python train.py --num_hidden_layers=16 --hidden_size=192 --num_attention_heads=3 --num_key_value_heads=3 --head_dim=64 --intermediate_size=512 --vocab_size=2048 --hidden_act="bilinear" --norm="rmsnorm" --norm_place="pre" --norm_eps=1e-06 --positions="alibi" --qk_norm=true --attn_scale=0.125 --bias="none" --tie_word_embeddings=false --parallel_block=false --extras=["some layers without attention", "local attention windows", "shifted keys", "gated attention", "exclusive self-attention", "value embeddings"] --init="uniform" --init_std_qkv=0.0258 --init_std_o=0.0258 --init_std_up=0.0258 --init_std_down=0.0 --optimizer="adam_variant" --learning_rate=0.00247 --beta1=0.9 --weight_decay=0.13 --lr_head=0.0142 --warmup_steps=429 --schedule="wsd" --decay_fraction=0.701 --decay_shape="linear" --final_lr_fraction=0.1 --batch_tokens=65536 --max_seq_len=4096 --doc_mask=true --train_tokens=278400000 --max_steps=4249 --dataset="wikipedia_en"
Each number is 200 + 30 x the weight over the matrix's rms, rounded and kept within 0 to 999. Layers, rows and columns count from 0.

# layer 4 MLP gate, 512x192, rms 0.0795, rows 140-154, columns 0-95
206,216,215,216,234,194,188,205,219,189,212,187,189,291,148,207,219,182,208,187,186,204,178,195,239,166,202,182,235,230,212,215,162,216,195,201,177,201,192,213,193,181,225,212,167,175,168,169,232,181,180,204,201,200,231,206,184,161,205,245,196,184,224,228,186,200,185,186,213,269,193,214,204,206,175,182,139,181,172,225,230,197,186,195,234,252,215,245,254,181,222,186,173,214,224,143
200,209,220,196,193,195,170,203,225,225,215,197,182,195,181,256,179,192,227,163,163,216,198,172,181,235,158,198,268,157,208,188,172,217,210,163,195,167,191,191,149,195,143,212,205,219,263,237,239,265,242,162,175,202,243,225,205,189,132,180,195,179,138,200,163,262,180,154,226,197,149,144,248,273,144,200,265,206,213,229,186,227,230,205,215,230,203,253,194,147,155,164,194,232,227,203
224,179,233,178,172,146,194,198,230,255,202,203,227,159,164,175,217,215,182,223,237,152,194,229,190,203,196,178,195,208,228,218,229,181,210,220,216,230,183,205,214,171,145,233,226,244,150,226,209,182,164,150,141,246,200,194,224,161,119,210,202,187,200,183,231,186,228,245,233,240,157,194,194,227,177,195,244,188,215,256,190,184,238,162,236,189,170,204,219,241,207,240,186,200,182,223
179,211,210,198,212,239,202,173,195,220,213,201,263,230,205,172,241,199,178,194,223,197,176,236,189,190,201,192,157,176,144,223,193,227,171,197,203,222,213,179,215,200,192,180,187,171,161,231,148,175,190,203,270,164,196,244,242,153,233,179,205,204,218,199,226,201,244,277,152,186,180,231,233,231,210,206,174,194,216,245,150,206,188,171,235,218,181,186,180,218,237,174,253,188,220,185
189,203,177,169,207,218,180,255,208,153,211,231,199,180,243,195,178,197,206,162,240,187,237,216,167,179,184,200,169,149,176,181,160,232,179,215,194,209,200,184,232,202,177,198,160,177,247,213,170,230,219,206,228,187,226,202,235,186,212,171,194,220,191,193,146,213,199,225,204,177,163,156,220,183,188,191,221,175,212,178,234,221,183,167,194,233,173,238,214,179,224,273,185,212,265,181
290,186,188,181,219,228,182,160,167,182,256,236,253,105,226,195,186,171,206,262,188,181,206,186,246,213,189,249,204,219,185,204,167,199,194,249,218,226,213,204,151,201,179,225,171,198,204,168,210,234,258,219,165,221,256,197,184,241,183,146,244,198,155,211,164,149,187,205,153,167,207,220,215,183,194,219,232,219,181,167,127,174,220,267,164,274,172,221,188,167,159,240,214,170,212,146
164,191,162,218,177,220,180,231,185,216,186,192,212,214,209,216,179,164,181,209,212,227,213,220,160,227,185,180,181,189,229,203,202,169,150,175,247,224,219,207,271,186,191,236,240,250,233,196,249,186,209,211,205,140,163,184,198,196,206,179,247,256,184,144,224,247,178,201,189,202,179,189,266,206,171,179,219,216,154,204,174,243,248,167,171,238,192,178,244,181,194,172,212,193,196,173
200,180,197,214,208,181,189,194,192,175,173,222,173,193,174,180,217,268,149,189,244,207,186,230,217,241,201,203,215,233,164,195,256,186,134,215,122,243,195,205,256,242,228,201,203,201,179,229,278,218,254,221,192,209,227,177,249,257,191,209,191,195,231,225,193,195,216,194,192,135,166,201,204,230,170,162,194,237,209,201,162,201,187,194,242,164,213,195,236,198,217,242,224,266,175,187
181,248,164,207,219,201,184,221,218,184,240,184,215,258,236,173,180,187,219,208,205,232,222,196,146,229,211,209,229,195,199,187,224,163,232,254,181,206,205,180,212,164,233,199,219,149,260,168,186,245,208,248,170,165,203,162,210,178,182,172,199,165,209,238,142,148,240,176,165,175,228,168,168,180,188,213,168,180,162,175,93,210,163,226,195,229,160,195,181,182,235,138,169,148,227,216
179,169,235,189,161,200,221,210,198,214,179,206,195,178,205,153,171,209,244,203,192,218,252,192,275,210,207,199,227,193,215,212,227,226,203,184,240,169,210,221,225,198,182,152,194,181,183,151,181,184,161,217,150,144,190,226,241,224,180,218,201,198,202,211,265,256,199,192,236,183,224,198,215,236,186,179,190,201,163,241,186,230,247,159,209,259,189,210,263,180,161,192,251,226,244,221
224,195,196,175,146,312,204,177,166,182,218,193,188,205,173,162,187,236,154,153,247,197,215,212,247,200,176,199,195,182,180,183,162,193,195,253,213,197,227,232,174,242,148,169,171,222,182,193,213,223,235,253,167,177,166,224,169,190,162,195,223,176,214,199,212,209,237,203,230,208,224,196,250,211,179,176,209,197,185,186,237,238,187,200,248,194,168,204,156,207,227,166,180,181,210,211
208,178,174,178,235,198,213,228,160,218,123,184,204,215,180,188,205,164,209,162,221,174,143,188,193,202,240,220,157,226,167,202,209,195,222,282,175,213,181,171,197,229,203,208,208,161,190,177,210,175,167,158,241,208,132,236,181,215,214,177,171,164,208,157,207,226,155,258,163,193,197,175,176,140,212,228,203,172,195,199,197,200,201,226,195,182,190,214,236,202,158,221,177,235,241,194
189,227,178,232,191,168,182,204,219,203,192,200,231,268,196,281,270,219,242,237,227,223,175,211,167,200,206,202,183,160,209,235,193,165,183,187,210,240,184,177,247,157,239,154,234,189,222,187,210,175,249,137,195,167,217,195,233,213,234,172,216,228,194,129,187,236,174,222,192,167,128,173,180,198,174,281,131,220,228,223,202,195,174,186,219,222,156,157,131,218,182,215,194,244,196,185
200,222,239,148,165,189,192,176,219,152,232,203,211,179,206,212,225,176,196,177,229,182,215,194,211,229,167,222,197,147,180,201,220,205,214,186,220,191,231,188,167,228,187,160,180,191,173,233,157,225,181,199,214,186,216,238,191,248,218,213,214,205,219,197,264,200,172,199,175,190,230,204,175,217,191,197,235,215,207,264,176,230,210,250,132,236,186,192,234,190,180,247,179,155,226,234
197,207,193,213,170,216,180,192,210,234,179,207,201,210,172,258,228,163,170,204,197,239,222,209,221,211,197,256,194,197,177,202,210,190,195,188,160,198,238,197,194,197,250,263,166,243,203,191,243,246,246,171,257,190,181,229,197,212,163,212,212,165,194,188,204,181,170,181,156,244,167,209,180,166,146,219,183,206,250,167,266,229,176,227,228,232,229,183,205,208,184,158,181,210,250,191